Each number is 128 + 24 x the weight over its row's rms, rounded and kept within 0 to 255. Layers, rows and columns count from 0. Numbers have three digits each. The size before them is the row's rms in percent of the matrix's.

# q: layer 4 attention query, 256x224, rms 0.15, rows 131-191, columns 112-167
# k: layer 4 attention key, 256x224, rms 0.142, rows 131-191, columns 112-167
# v: layer 4 attention value, 256x224, rms 0.131, rows 128-179, columns 112-167
# o: layer 4 attention output (transposed), 256x224, rms 0.117, rows 128-178, columns 112-167
q131 085:129128142134174150101095101142109139085140146081141137102141155119132148148121123113162115130087108164116182137140160115124120163150125154174105106115141130159110144087
k131 087:127176138128128129148107098110130122157112159127099161121139079118084109108085132137168111133122131137180157149157100138124166178147154153155095145174136137107121148127
q132 080:143098153104103137110117120158113117164119137127134167121123169107126134146133140115121158121117112135137136123110121143101126126117146143141136111141133159094104131158
k132 086:056145113164094127146116116118135115160133145132141128126106164101135137180115174141037124127096118114136098162176124136141149158134100123121150137157112104136117112103
q133 088:147135112084154111115110135116171139114065130167162143121133129132148118131120151100119129119114183106153160144108132091136130132106120144164132139131123127136116138159
k133 094:093132069126113144127148132109106163125115119147159162127115161113184109172166102123127142101102130146140121114073133064096116144146145134149136143115123120117090139113
q134 080:129152120111136127145126133113122134130113151146108157115143119129122143083093129136116097135114168132106123117127087108094103116115123154099170117128119137103156135147
k134 091:153116120112112139105140157115160126119127167130132124122155151137161128153121171132108162140146120173158119129177133170136121110125133116105128122088123159135119101110
q135 081:112137107134120095158098133106131176118087119152108169138124135095110173147138103121111163142127137073163142143143100092079106113149128102106152123102106110125118119111
k135 084:166112105159091138140145120148111154121116109089120102141141127093124094134121152119139120090117178146130138127110144114122119161122166121162106149132122130143131121145
q136 081:105144113085114117140142122146148167094151118116135123133156135132123065115117131112130143141140140126167133117105141090136145114124141135119149126094145155174192142147
k136 087:153088131147110133133142123123109109107095137083119101100099129138124141121112094139157163061119149118156127097102118118135106117119131101138140125110105161079114129121
q137 082:103126106146128161129091112142110122103153060164126130124079155130106112142113128126134210106123107177135160177144144113141115082091110121134119106118076129108107121186
k137 084:143149149151127114100108115155118142174140105144131137179134095132108143090095123082122133110114111102155127133114124082129113157144110144117101148134167113116145147157
q138 081:147134105130104122098139159096096094086117125160128100142137119135128167095163127159171153110111157104168149113120100149141129114099126141138102117133154152139123097139
k138 085:130094151091130108165103123134166113144096130151112096126104117143131095071163147155104133087144127124129112096093096075097107113105147136123103105173092084173096139120
q139 090:095133121119123121166127153109133142101121121118105129157120149074103095095122092100116119135117099154127118156163120117118169130146128129160100123139129112121119109180
k139 093:140113127138115089086108137121123132148123077155147155116138118147133066120110135076150136137139143087150114125142152149150146091137125104131123105140190154155120127174
q140 079:120124155155155148083114148158140151122146140164130159141140148140173136121128108112114147165117122170123116143124101135087137147143129137123084121121178142111147157123
k140 083:147093144160153100100122172112133137152169097157112123149173101154127150113147103123120107093136130121135138101143121110111128119101144116107155167148126139111113076105
q141 082:102153163103085117146102161148106117174105119133136124155098101133153116142134117136107106174155129083128118133134122140143102119133142140110151131149127199126103136155
k141 085:085123102127154148128134140100128095090118126116154089149124143156138144150152164126113104105123098145118125110149089129125145081106120101125115154133128152105139096108
q142 080:121122145125099123163094128076110107130140136160171083157173138097095163101132154081085118123149121098132142145153106086139132104105130100106131107148135137098101152134
k142 088:157096140140148091109106166079114135119184159143122163142145119158163133106102136133141134213137113127124130063124087107145129129143138094089141139137130095114136177145
q143 083:100132095153129160114135157159163167152150134110123164162154118126146119142139115105119106103150118148138141077098159163108156150127107126144088158117172100095105143156
k143 086:108140127094100175117153136156136121118101126159163148119102146103129160132162130110114156138113164141131090137119148118106103152111144136122070166137118112136134117156
q144 090:127145099092125145158143137149120112139157143095081110063140107116182118125151119122153096148112138112149134100120160095153118116157178144156073136134129137135150155151
k144 088:150167131110072138127128139117153121114115150134134084110101129149116166133142145151176127137093110130119170123126186117115154136123125125154125120126121177153112113095
q145 082:105125155190144138160091121167101122133145115100137120108139117136107109136142095158119124154112138132121119110136157128118127151134124111180149098125111124174184136132
k145 086:117143133122089143136081146148144134187125116123134137094107134117119133147141114143151155099127129143113161142122152155159145142149078155130131130115113132157188126101
q146 078:165117134173113134135118127126140099158146164134151145136101121132119146117072144141141170111115140164103100133157168089134103098163098164152109159089143155168140095151
k146 086:085139166129102115100110129183111127132118144104142119131105124157117111124130092126133134146140135127115113137127175099123135144121154137105112142116136108101147160133
q147 089:098103134103122117131098095114110159074155107098135139140111094119129146115130109160159116140086137156131128101106113155140126144123092140163115127084159145101174117123
k147 085:141132139108115140150124075138125105159152110126125136151157176119103136121160104129120171139136134135148146145139120150160152183144130128157153104093146123124137115167
q148 081:133092142106152144128104129128096115176150138133158069150138154133127132118147121105146119137123132093111132105127131114125155183108117169101167172127147111071133143165
k148 088:146105095106154123126133165112095163130135095149136109147132137142111155121091126166102101150106131109113141096114099186124146102137126153140137180142075092189118147092
q149 081:126129116089132153118112157096116125143193134095144174141121134133153131151128143100111136173148133167167152152090101127144095095120103118081168155131126122102091095132
k149 090:111105168151138151128130103068112089175138150086134123143152138146135154081123129146111140159119091097130121097131119122112138115118142160058159168146094129165116133139
q150 080:095166120102116144107129154116122128116103142130117120088109142146128117112127149171119171149142128111161145134094116131109116078079116109116106160081106110121114101142
k150 082:114139095147100154130128119152100090115115133100142148120150135104130153169146128109128162152095104098114140097119125068110165101125140107147162118081133134156098113110
q151 082:121141137109095110114132135103158133099192143110172148105131107204112154117099095115129139186110173131133147151141166163146147144167123150144133130111137143159083114166
k151 086:101109134143133104146116155109149083145170131108165135142155129134127133149125093147091102162158118100124129128144141066085090134107131145116137142138140116131183146105
q152 082:117184179160140139129167153117127132147115097100138149154138157128104160089118135132139125116172124133162096126148134107089139161136137106110108130144124110118101143134
k152 085:125092165059136137108092110133130136132156123149174170114134112094136119157099143089120123124171166151146105150144129150120115131143149167115104105132158125158087149129
q153 088:096093152173131080113105172147126139138105163105109106129094135134131127172157138106100181130132107121116123111104152111111125137089100109103177099116156124136166096149
k153 087:129101130131126128164132140144095102123068149131148156102065148133134090110137123116169182073155105144117099112141121115112142146119133128127129130105155072136114126131
q154 086:128155127124153146140139169109126124139144127137177120174129173163146085120156189141107132162118143091117115140132072108114118149093144108111162175117113118139097106129
k154 092:137146111144144114103145134141104126113155130144127086155132160131139188113131133079098116122115139096116097114156149113131124088142129129129128137140125118111137134094
q155 076:123119164113121116189113132112118141104099112158096160133141142158132147153185106115158096148170099138176147108169124144145130125105148121121153146105132152124114108150
k155 085:093156142131147140156140178139141158129137099144134141183115127165135147174120114116140142150150138082129105152151116093118110156131139121109127126153137134173129135120
q156 076:184193091161140116139133162151165120141157138119093173107114107099144144117099091178104128139128127137168131158140140124137115120108109107107095163116130122092098137188
k156 081:149106096127089151110141131119129105168130138166144127112152168107101162124114137134133095104108153070115124124149173154142154107118160122135094094137124165107119122134
q157 083:061128148127093114150111117143111119099129138138117142132115110157141160126104150137125099133109119097119107141113136092144138109098137138111178127113166160121147107095
k157 084:134102147166177119137129166146097123120157129074139136157104129159096106119132132110126198114143145156145099144096130101104163121162171112112115094107138172162125125123
q158 081:136123122156131124091122090147160194123136137117153139080155140148150128118138127089120140122134123083125109111114108128132119119137146146156088132138131148130110122087
k158 085:162144128102124098143146132144162141129190104093163129146137135079109171103178125092118123139118128116108154148123152157115115106137159122135136145139089142171118164143
q159 093:096188110135176118143094130144138120135177154108124174140088116146101111133113137127103125099142121136167122133117131089118115173138140150120137131167101156153125130095
k159 096:142130127106153162155128149139098091131091146113140155104149129110159142139088128098148120125125122167147137137132100103154121131129122131118099107163114151098080153134
q160 091:114126172113138132129119148119128097111120125162130093165094181129125150151101156092156084123126096125148159160178119125118107174132102168123169138145092125104115120123
k160 090:133116101142140107137141096101148132162059107106142133151165137151136122123113113153123128115087118119148113131117078148170138160143147120170119153124139157127106152156
q161 082:141161069102150116114155128114141088134093128118118116131130116171146099124159131121165127136097132138117138144118122093136134088099121159107085088139100123113165119137
k161 087:149096117140146114069161108133134150128168140162119116153134151104091178090153117129163112088089121122180126101111127094116148116126152121086117126137126113111123137102
q162 085:107118121112141149122127152133123187145168127160112132143100142120130125100096169120114151103098137109113119118147124159072080132159122136123106136147126173074124108160
k162 088:122127173088172131104103129113149072142115108084119089138155138153105112091150152096104150126172146117122103095135143098096138133121124137186138123116114143154108131149
q163 086:121177110121139138141117151115129109110128102135131105117112145093111090116136114179154104136142143121130119121152116130155118185117147128133134134140084130115132120123
k163 091:149077114090102108132118109123097143105161118159155105119093159160105133106140164145161117094139109172162104170156130136122107127134147081119099117185096172126121140147
q164 079:114151135067135095141126138152128118086116136080105142149128092155127109144091092128122117118131151137104105134166095135142142126165172181110165163110132141174135132149
k164 088:163115177129147131166151159136089162129125125101183178158158134105145194145102074119144123124123127110171147133138136125087143115098112160174122139118151142128117155103
q165 084:148140147111180169124176136162100169100097128101114150114127124129134161137153152114160137104113165135145176167140105167120178162140161121153115142121120073132137077076
k165 084:109084130096124120119125120157106092128145092081101134110076107111128124132199099097160079139128109111097133141116118159129129131137156117123126139099142091141092106085
q166 088:083132159124093152109135121127117133139112151118145127117146130110076113132125132141118112132184193148161142157133112170109119150165130105103083132113086111157112163110
k166 095:164114144124154141131130114154135157131146138129124110112114132119120088145131173150089121148068121195123134129123131066131103124119091131092120142138136115163149115097
q167 083:094126166134150139135129166139102146132111140128096138127127104106145163095112102101186149099067148110116091143127122092112148160108093106121092106119130118089128135168
k167 088:127157099113131133112088138127146118130160094111137091146126141155089066118117112120141112111096154165120088128155116149127164122104106128157098163110131114107174103117
q168 084:175130127125099151126109140135132125153088171158041124125174144123129154153097139133110091091151143132139131104114133148134177121106127143140155106166107120086115129131
k168 084:112109152144127135146115137120126120167092127147169076129127152153116136184139118136148090141110117098139129156152128141104103142082116086119168103118150134108107152149
q169 082:176108195114153108092117092115071128136160139115123126148114153115110106082083173169122115100157117078117146134149156102186142187153136130139132110115145158139111146111
k169 084:135127128146118079115086148169140099159150104131125114106108147122171088104108156136142106139162111131121129130142111130144113183129137176115129113114099136132101123137
q170 088:150111091081125154141100131135113089149158132125106108117108101093153131131161105117132095101096121136098178151113158100165086113097155116114139120116133090101145099165
k170 089:125133132140145141111121141129143118116155155129136149075095199135132140158191088154122113151123115088172100107123113126135114143144125142137125148149163133147164122124
q171 090:129172131129135109110110172108173101081141148127161122153098137118087154126139091136106127136127099127143099149149161142153119133121157149134151151147098132112111120123
k171 090:133110114114131152102129142173111137111165087106135194104160143195172124109122140176098106144132142107121115152150143170100130105105113112127111098137125132120119144120
q172 091:147120188155109099117118152115119150095103146105094118116151147112097093151162098099159114116111095150103116113089154158130144125116152095159120148114111108138154123138
k172 084:153095126135091101150130132150069158115112092118142112096142128139100090127122165105150160098137081155134091108163114163106152110124119114145126078122102145124172125097
q173 089:132095169119153118106126112136134154113161129132112132122172149117182153118137135094129101165132156117127079078115119157132143158128114104119154131137170104131163123129
k173 093:133096135094131170155151165112144102140157151138107132098154107120145122135097122132121148126148139124096137145125129143133115103126102156113140157123164094145109135159
q174 086:111098113133124125080088126082151142133103138113137171120137150125137124140157133080125155119125140113138161127124187114153121156158099099097147167141147153114108114139
k174 088:180131112145160145126150138127126148152127166132137154154158162152120142080148145117075121150114157097106123107140118139137112147144146118144119152151101099126109114173
q175 087:138126107108144115146130087168137157069121144136145111143126116123171154128152115089094092131116079124151142121128184112142148120128132146155108101088126107094151140114
k175 093:082161092129162141116175111115128086127159151145137130110127118082163116136095079149117134099081132128123127154139116144143159195153119140109137124098117103083126132166
q176 084:096114135087111158133088096111173132120141131099130137142115152151123122082121178175102113142092116181123106119110115159162129143173117159129110074141144123128105155146
k176 092:094090121133156167144112117119133102130115085134142142117156194164158188119127132107115128135131147108129133081115107111128130118149112125150097116164182107118156164166
q177 085:154156160138123112130128102105144134120154150118128107129127132148079120123142125137107169085126098164151150099113158089136160169117136100105116112120112156128123116117
k177 092:148146114100094162119169109117150127150185159131136132122074147105131126096147097135138144127142125127103119114146130177126113178098145131156087120113094160090151136137
q178 081:133089162118123138112089092088135170116140088090109132167160133155114160122128124113137148124210115124115088142160133103173146157167123137133157123123093143135140138129
k178 091:103100157104180147154134132122096129149161099137143109132162129171151096145119132116135099115138116150159093101115105148146106169144166114140155100158125101122126112155
q179 075:111135142124170162130110137097111141123163146109133120120139129142127151141104111149112140142172133156127158093147147145133095116128127128095138176101130118134163144141
k179 081:120135125093153105124116122145085141131142155149151120120113123155106139133129139112118105147139111138147127140132109129124125147112110134144127158139109124131128116149
q180 086:137158136109104150077135115138141150132136114153158146099108141143158123131126162109161113104134139145133159195128119145124110118125140109172165123156163148129110128088
k180 088:067127126150155159133128107148162116116146135118086125132112130139128172100146160161143144129137131127143159161155153115113136075185103133115129153144100149093129129138
q181 082:125165104133116132104104146093097116146138156130121127138116147104110180118075121117115099168150142135117127121142109112103122153189110112141139081148098096141130176090
k181 081:124122153140164117099139138125099156139170140124127170116143149155124176144131133157147144119141127103107133161117111152135160157118081142114123122097113100104107141098
q182 083:145138096128148134144126154133132125148148121148108143110170121141086146149118128144091133124103167138092112092128132074144135142158175132134141074148141107081108118117
k182 091:148131120139128115131127147136129101093134152194116151114121145125168123093124153132152142114092133140150131093119111128107106136136118137138143117102167104153090128123
q183 077:114191145125130137108131124137116171116147124121093127110123111104101152127117145120089100149103133128096128113156152135152130148145092148146121120129144145153102156111
k183 079:120127145115148145166103152135153097146169116113167126127122086130104140143091152158128130116108113152128086101121131163135159162070127145151110099135153114095110154134
q184 078:120137136120155183090120141147151116099130132108146141156135200103142125124138168101147144117134104141132140111146164099164119127162117141099109118149130126159129143135
k184 083:169133090122129121146116087106126127078103089142154143158138170136115109148109168095150128126127120102143067122117112136050144126108082109181159121152146112128113114142
q185 089:173126149099180126091089107113139093167103089158101116106099160154122122114171126144114111124148138154129107145121100124137120124136130139135122149146115140134087143143
k185 092:111168108152162133122084097100151113088173168126123136113104122120164154171105158187170115137134129132100119133135140172111106159134177133138163129090111146125092110096
q186 072:124111101105134110155180122129130133130138147114121096148092137099152134137136149139134138150097159102101154100130141161099108113135130152117163143127173143110124111113
k186 079:159157116107096114131143104109170137140107131149141164095164129106143162136098148133117101140064142121114149125098122145113114159087126149107121168131154103151106112128
q187 085:097148120159136120144101150107118160157085127132149098160128156117132117119133157134157163135095115097147108144137105089099169145145139114146122127104163117124133092154
k187 087:125099161150106104148114132135133140114134146152146113166113111133150111141178149098144122108150134129152121102113124121103099095109155147109130145152173115157094145159
q188 084:131129146128072157113119164118108130122131158136121112164159137106145091139152114147113191108129137128070160151134063147143097131150153118133124123159126159143163116119
k188 087:107119138127105137180118096124101160143130074120120155147098088118106156081145114134107146129130122153141161126168129130117110131115142083097103144114093165096162123128
q189 084:097129162162106118150165179107115136118167127080119177163137117181174169105129121090103124110099147142148079120113135114132136098121145172093118092165143105113141114125
k189 082:122112158173098108114111144156148110112149149132140094088133104102133124143137117140105126125079136135151159120154128131146114100129110130113178149089124144092100145155
q190 090:149162160122134120138106112096180123146131111066122133147139084143133090177069121113136119139143082148140156118150118135096134118143142146142144134145105130128118125148
k190 086:129106131148162113108144146143126130149145148158118124151162134122147148105110158165140110115132109111116111146128105124111114141159116119130136097091149109115124087154
q191 090:138146147136138095091136113103145112124091111096148149132165130116128119135128121136128108127142188150141159103102136117111133137158191127137123152130135116123159136154
k191 090:146164148093145172148140097121094123169137099127146163129119137141120171133170144161104155131153137138134131168113129101122120159131126127159114133112105137082143175095
v128 095:123175116123145137111150116127127141133107100112147147175112136150153125118108098130134183160179131107151134108123126123116079109126105116145134146180093189126123110161
o128 088:122142134140135131149124110111146075159123092121124155110154123102140098165175138122120086152061121167068123130115123136144125146167146122143124097126113121174117138089
v129 092:136156095140125122143167139094144143129203103117095117130151102140125141167094140117102122115135148073164133140141120117179156129149107133106165157123116160137104110203
o129 084:125147160129157116121110137143114123132114149119122118126112113095139167122101101165140117121126103143159158125140127120100114153110169100164099152109123079142142148103
v130 094:156093148144118113151117131126138137151082104110137113132119109137119109157131140155102115109151142110126123168157155123119159097114103094089152125129168130154088094119
o130 088:152142112142148166077138109170095129139171155133112129113110088154123182111158081094125106098141136175119118123150140156151096112127101144113114106134104096126160120145
v131 092:168149124171137113168100134157126115147160153153139120145072090188129122082123123094153147102101143131102180134093150146093140136141148140104114089110076163142111145136
o131 091:131098137131146159098133126089132148184116101108163133135183133115142119122140119163078133140203155122139102129127114155156156127160144125146112154142127108127102136116
v132 101:146145136134119086080125144107115134109111076113117122106166114139171137152103144113148093175121131174132173139119093105156108137123144137134108118118125122127121151118
o132 091:136103132108157129147105074166178139110148171113134156115133151114142140098128146125091118132138134127170085117128135171103111128158095124167146123082139155110164100134
v133 096:148127082143128121181156128148122087113110126132124111143115136102135085149157140103098150137058127100110125118164127107149094164160112112123125097157121153146117097105
o133 094:137126135099126123087122132123115126151154105093110106123153130114123126131150131178136134129083119136151116153124068165132117089100119104143136112085117111138166116113
v134 091:161134114115092093129138107174150124139139164184101145122140114140119133082127125116080146119160087132133143136109151158127099134141160137139117096101127070121116150108
o134 088:119135117115086137144178188091144138102081105148102105130109115107127137101126101123130122119124145092156117135125107125119132081112081064090138125139135163099101093122
v135 093:116114077108118134100121128145148123124119173154129104093128174147176135082158137149144068108130106157156125083160117091135128121145133112129150112091162134159137142092
o135 087:125119173085145123104127124134131146094169109119135176132088103160125137146091147095121138104149166137100106118130141168113126118135109142137173130140124145100142122126
v136 100:122100142113106145156078098160122116134156137114089141122153125132121136108109148126140142127124141151153134124166055118111138173155133103112167101123140144146157171142
o136 091:104120144152173083106132160114148149120148116122152142082123138134108122132087096135079116108141158147108135111096156163129170140083148134112104122089158109106121124102
v137 088:097149100098132136119135149092136131201154128101125118118143130096124132137124159113103137124124074115092139122142159127165113111124130094124115114148089143149166129110
o137 079:102126136122122117135154137171173119114132116154118129147141144169145143104139120124162073121135119114144115121123131114095127183128123122055136163159136129093118098112
v138 094:079127120128112112164097131126148126119147138112128113123104083107120167167110118116110155101139128118099200128136111151134132113106091132155136138128111110154120163124
o138 087:135147135107173157116123137128139142107141128134150132166146132128121101110110110102086086143156111154156096141177114140135089160159155150126106127135111138162135125144
v139 095:135129172096129106151138150142109156105070085148110129134121132118121158101150124191122126120113127153159133097168130123125126165106156075146116147137148159156154125118
o139 088:165146121127078192083138101112133149109152176140176113155126140127124116147112102096096129132081117127107094163109127128091127110086101151143110109106144107126100140102
v140 100:144137163171129141117093140098183163136091140123130085151105120111087135124160124099145172146145147161126137076133113131134134149131113158129108105121120118109149104215
o140 094:081119114136128133143096119173145165107110129141095131082118121135138137094097133163088100117127147129159088154126104171166120121134154116172117125134126153189127166096
v141 093:127116106143170166139138111165101170116132124135112166103120169135164146142140175141114146116074097152148152140146092117145105160096177077157122130117102107092082083156
o141 087:166119140130126124166157112134139089100157147134135116140135130085149140111163154109163167163123144081113110115128137141142142106112127172101103100113132127125161130119
v142 105:107126114096132146144150149166153166112140178141145091120117084121160105130121148159138106159157113089139195143125146110113144068111132127145111122134162135132168166157
o142 096:145085135123125136086132155130108112139102108172112131113127123146135119138139093079130120127119114109109149092088163154112129142133122090094131133117123123129116102139
v143 107:129114099161140129119153116148164156093159150120112096137140144135136101153101158105131121147133151106126153100125117158112165149136084155138113149128121080158130098102
o143 092:044119118077126129166117102142083118099136084059154142153149123168110100116127156098125130151112121134133132119167120143176081142109132128141161140175132146126152155141
v144 096:139135115119133072134145132123091096132125152117182141132130114124162085113120128087149108133107134121162132093148090084112162174160136168148175116116110094112115133135
o144 091:115095132097129139149121073147154163129120083134068113115122076161083123119128103105129100117147141136130157128113155214120111103146114121143104179172152178141132115110
v145 093:153087138137100138120186114104113110160140149130154126108090092115129136172163125108112139146163172096165119149149170135113116099116112163121140134108133127110105105094
o145 089:154160090101157089117099107137134174105106120148103119127133151118126139078119139123152119084082119108137146148109110141152164132127122130120129128179094154115117116153
v146 094:117140125135134126113106160153108151092136143116127094114144150139123094108152147124112127091101154140155124130149130102061126119162101111153142109150133146145133146098
o146 088:180116145115110139135164096123072070090139130146109129138115118107132177156123100095136135124176123145093125152125140093139142143090138120102140101073136112130162127100
v147 095:160143090105086130135147136156183168121136103167131135135083114131134116140100086052125135112114168144117127148107117126121096178153149136130144124120093093149097131156
o147 088:105155118109154122171094106130091091140126175093119135150114097115126136131162150230135198163144107126110126135128136105146129111117132138144135142130154125150165104112
v148 095:130174133117133143140119176102149118152089165110115129160161136123130147119139147172111153121119169121137163128135163103147119130147118137132153138040140136123095137125
o148 088:139067111138178158133124085127083151170195134140148092133113108145158132129103154141140106152123125134150068135162073133152131137125135129162093126190099125120092139145
v149 099:162145134126082100183107153131124097112146144136129121105114116132137130144126105110170127136112107158088109138143170134168116116145095154106078113158127130144109154205
o149 085:112099106134155099114108124122121160129112137111087108142154122160126128117155122120113136082134114109156136139118112119080133112108123110162138137092142125096178146099
v150 092:119117148126112120143087106146103191094120138125109119145141110144158112102110154131145093125123150101127117109174084133175145117125126107099143113161164091121139158116
o150 093:126138140109138075113155141111122090122154093112154097127106125140107117149074137077100133140095122134130109116151142103077101129109172150153112130119120150097104127127
v151 105:154131138123110080119139114092098106127085157119113160169129080122091116134072121144124140132145109146109118156112151127156106140135141139120172121112101122131125078132
o151 097:123114096120140156104138109103134163131142131185146107099080126092110152137150127112136159099099109082159168122133104137128139156112082121155107141161169142122100119174
v152 098:153135126113125173144136102143083124132133100119140144101086057079105128127149158099139118116139116131156146146149111092102128108080108127115133157116144112164127121154
o152 085:122130089127094108080134137113159157115116149147088084163142156137118094137116110153108114129107138138087111124099135138156129149150135121120108093156129158130133126090
v153 089:124143092172152149134156152108140091110134119195089155103120138150151148127104123129145140161123108122120111178139162124123100132188162101145101134175135118134117094126
o153 080:127120179142119138121105127126126152133087141097157066154105125113157159137149123127132116117068147068142129109102090137114118113097098065100107115094088107115105136143
v154 092:116151164131167128130141116126125103062125158146141117162088134148124134129112136155136144140156165132146168172120125135150146112101137161127075100115122130161098116132
o154 084:175129082114129128118152157091159159175143142148080099121142123139174123152131115168098096150099119076160164129120149137109144140118161128108134101130142109083126111143
v155 102:137144164096094104086149156133110108142130120107154154141082144107120090096170164141150146114125136127131168163130118132117138155170108179157099148155106158123119141131
o155 090:163124084130118155159119105133150139135146125117131170133171107124116174132158119086113124119154126112139144118097124150159144134094122119144101085113154122119110100124
v156 093:127107164128120110156146138134115146124101088085182089068138141099145150139105144184113090112088120111130100188128117153146152100109126129108144137113142165111126169135
o156 085:147138124129145113078112157066170133133141145130121129130130152163113107128113098109136119139136094084153119144098115130086122144103113128118098125141126093117118097176
v157 104:133131140112129182134134151146152153079111112114153121097133182139133085138132158167105085117115153162145105129179122138110132129118111132105149119119103126142117168121
o157 091:111121131144130106131162110118100138093134110117093133161122117150121185154111137107134137137084146066098141117132113134109152085100148112150179116140146117110172110099
v158 101:111132108105124152092120127146153164078135107128145127089116105127094095162109126117151174135125149149090140163149126133156084147112136146124104162120143129100161105126
o158 100:123114109134134090164075135118124132117146124131119095152084151118108141141136144148097113138176122140106147146114132115149073093124138144150154100161132161164127135130
v159 098:157124148129150130087144086141150154096119106147145138123112097123141109125132191148166099103108119129126125144120103105112114129145192129135119128149115146117138132126
o159 089:140172126142085168162134145130127116154098132103102107132114132108139100119138102108107118143146149132107172131185139160143113135156099141137150155092107149135124117108
v160 102:122109117119125096131099133122106144129130166128171113163139158104115103190150145168129090128157140142130132142098118132135191096117156092123114118138102145107139114148
o160 090:121083105155160156114138125132132094137124167142143137081121147127123125102117139093156184131103130142123132103130131079126146149128096124109135097111181078139098106138
v161 092:105123090165119130130138143163164104132127128125103127153124098135120116155146175150128132168079124141121153131143164135140110171125117101122132144123136112095085169106
o161 088:133119165112121105103114132150067144166144161078135089125116103094167136124099167112129119126148154096137067118096088123114116126097133191133114126133148122160195096171
v162 098:127140123092109112111125167103170113101164130127159163140125075153076119151119099110117165143110101133117139142075158142120129133065102121108141127133118106172114107101
o162 093:107121076128124152110137117143101115107054114142120099123090119106105145123138111138183137135101116123124165155132172112145133141124128095101106138145117110111138129134
v163 101:137141154126134113127127133110147127125127127174150123148164159100097122136090125113193119088136148086172114135110075146106120137112142129175127157115095103158152117144
o163 085:111146101101127153150135122092124121119142100110130129139157156167134137122165120145124161163125081169137188125163144104174128122105125162129146115152161168122069128093
v164 091:086140103173109147151119164132123095106115126092096123149113145124112115063147118129104130120123128109176082137132176198111120146163152132112125086147125114094143150084
o164 084:147159128140118149103129111130173140131112130133127170104134139158135162179106123097095154107164132126112097132119135131117163055099103132154152118116143122115181126151
v165 095:144142129109157117121121121157119113139155138111139086128146102105147122108088112161096149155146142153113134150081188144120101103149110149113128130116097090139139024084
o165 081:172142140155062133128126125063170103098149111111122105139120164078102160114158100121138127074125135129122143158148074131130174146159107126133109139138099167105126167161
v166 091:168144096111128135152135116119112171164135159106150151115157071157127093095107149175073106132162117109164188150116141083130111143134142101099134144116125116105112133137
o166 083:137092135120110112110099133122115112128087092124116081130104114115121136097149091089109114159080141084109138089111058167096130132157134140133113130122169112107113096157
v167 102:110130100073111057090117119158145100153141142129115140135136091207134146142096106157118108148124117143127120092160171161137160118128149101143124135114147098154119099135
o167 094:110155182114131095141125126102151110133097118114169163124138145074134125118149148083087155150149135117125124129086072100096084116111091134119159151153117098156106147128
v168 090:109108169123101106149117151185123158138097155140067168134114126157136125107118117103120093125116131118110101120133082119103153158120105142115130107176151113094118160114
o168 085:107139082117136132183122094124138174111129108154197138129164075154146120143136148105135164142140101134114118064134118129149114088115121133119130127105122146128166158110
v169 097:134128096118137118135131152163134136141137123105161118143092127130118090160130126144105135118143136136125131150080172097089113085131140089147105121168106108117110114107
o169 087:141145094121135109132154092106141089085120096147128138145122139079124145121169139121153166149102122163154109111135101125162117144178124154141087121099106119125134103172
v170 089:138145066150100105166109140133144134100127094146143125077126127120102162100129111079120171135139120133157160110088174132138101112104117099110120127115146088167109136106
o170 083:131091123135150134082117146114127156116134164118108125189094152100150173137159139118083170123135129097109123144132096129151127115119125155139091142159119168110162122153
v171 092:152172154114129133165092140163109133113123116097102123103179132098166128125118141148124130137119128151159141135159090183116150130147162143128128144156116153093151151111
o171 076:102126144154152121123118113075119133130111131168147108147109156161105122105131148129095106118131122127123097134113135109115100118136116146137183089105131179139088133120
v172 095:178132133155185141137127103150161092148169145107097151124161125101149132119171109125120093114101160155118126113118142181165131139080149128144117095122132140137162103135
o172 089:101123153156117150155148174126098167130085124119155126121115135152121165153129130165135161155150107070128126138120133107095118105141110082077165108122118121099119118116
v173 100:151132154112152090135128078115136157121136142084089144113120108133135126147136151104144109099104165106139146118141089109104148141153093135099142154134148086114089163117
o173 089:101141118111142111142112147146117117125160124106163118115118128126139149126127120089113159166121132167111105117145130121129145163084152108184145109162126129138158125156
v174 098:081142140136135169129134110097132117108152175118104115132137112097092082118126083141109160188120149138133162126121158154123118076176087151103134134119115110149120086157
o174 086:115127082132088089107172177160121119123154094099152132111110151117135152160103147124148108098119148154153105104145095079163120178099162142155111124127138166120116155141
v175 093:118147069173134137125163128148135103111128142135130146108137115129138123135120144123154128116096099110106139107140145104118130095133119147183116099126123123133107122121
o175 083:153108170095126119129106140123135154140118112156124065126123129111144087110141133166150174117178172178146153143081106119099127130156100097133169130096120147135165134128
v176 093:123116136115131140138120104082101153118157105129121117102098112113169070109124159124147129113120155144100118113140110171134123118127110142107111130110112144139156090124
o176 086:151132186103134129118145164131171144119165106101120130131119132122043152134119144160139094130131135119139126112137148160176150106143136126125174117111152145172111138145
v177 086:103126097138147129117137112114134133136139139114109120116116107096139139120114107116126163069161153085111116109125131117170159168170122119112118137144109122123113149134
o177 075:132133173140118114137114141123157100150158152115134142120125122189104120085141129127106120137127118157122164157108135114157159121090131117127120116153115107157129117141
v178 102:130111115157106101121164138156151176137110121142154085131145164147091161132123111173142086111152114071138118157123095127155126117098092129153131104116133140132125158118
o178 091:107102123094131146109118151132099133138123164156121148117148117105158099139153142086138161113128134164155106171109186181095123084100140139146128171109106131128094122124
v179 096:075112103140147122118165147111114123121138136172147137146097109127170100130142147119137150144140123087074074094104137153132173132146120143090093124106120158117142115133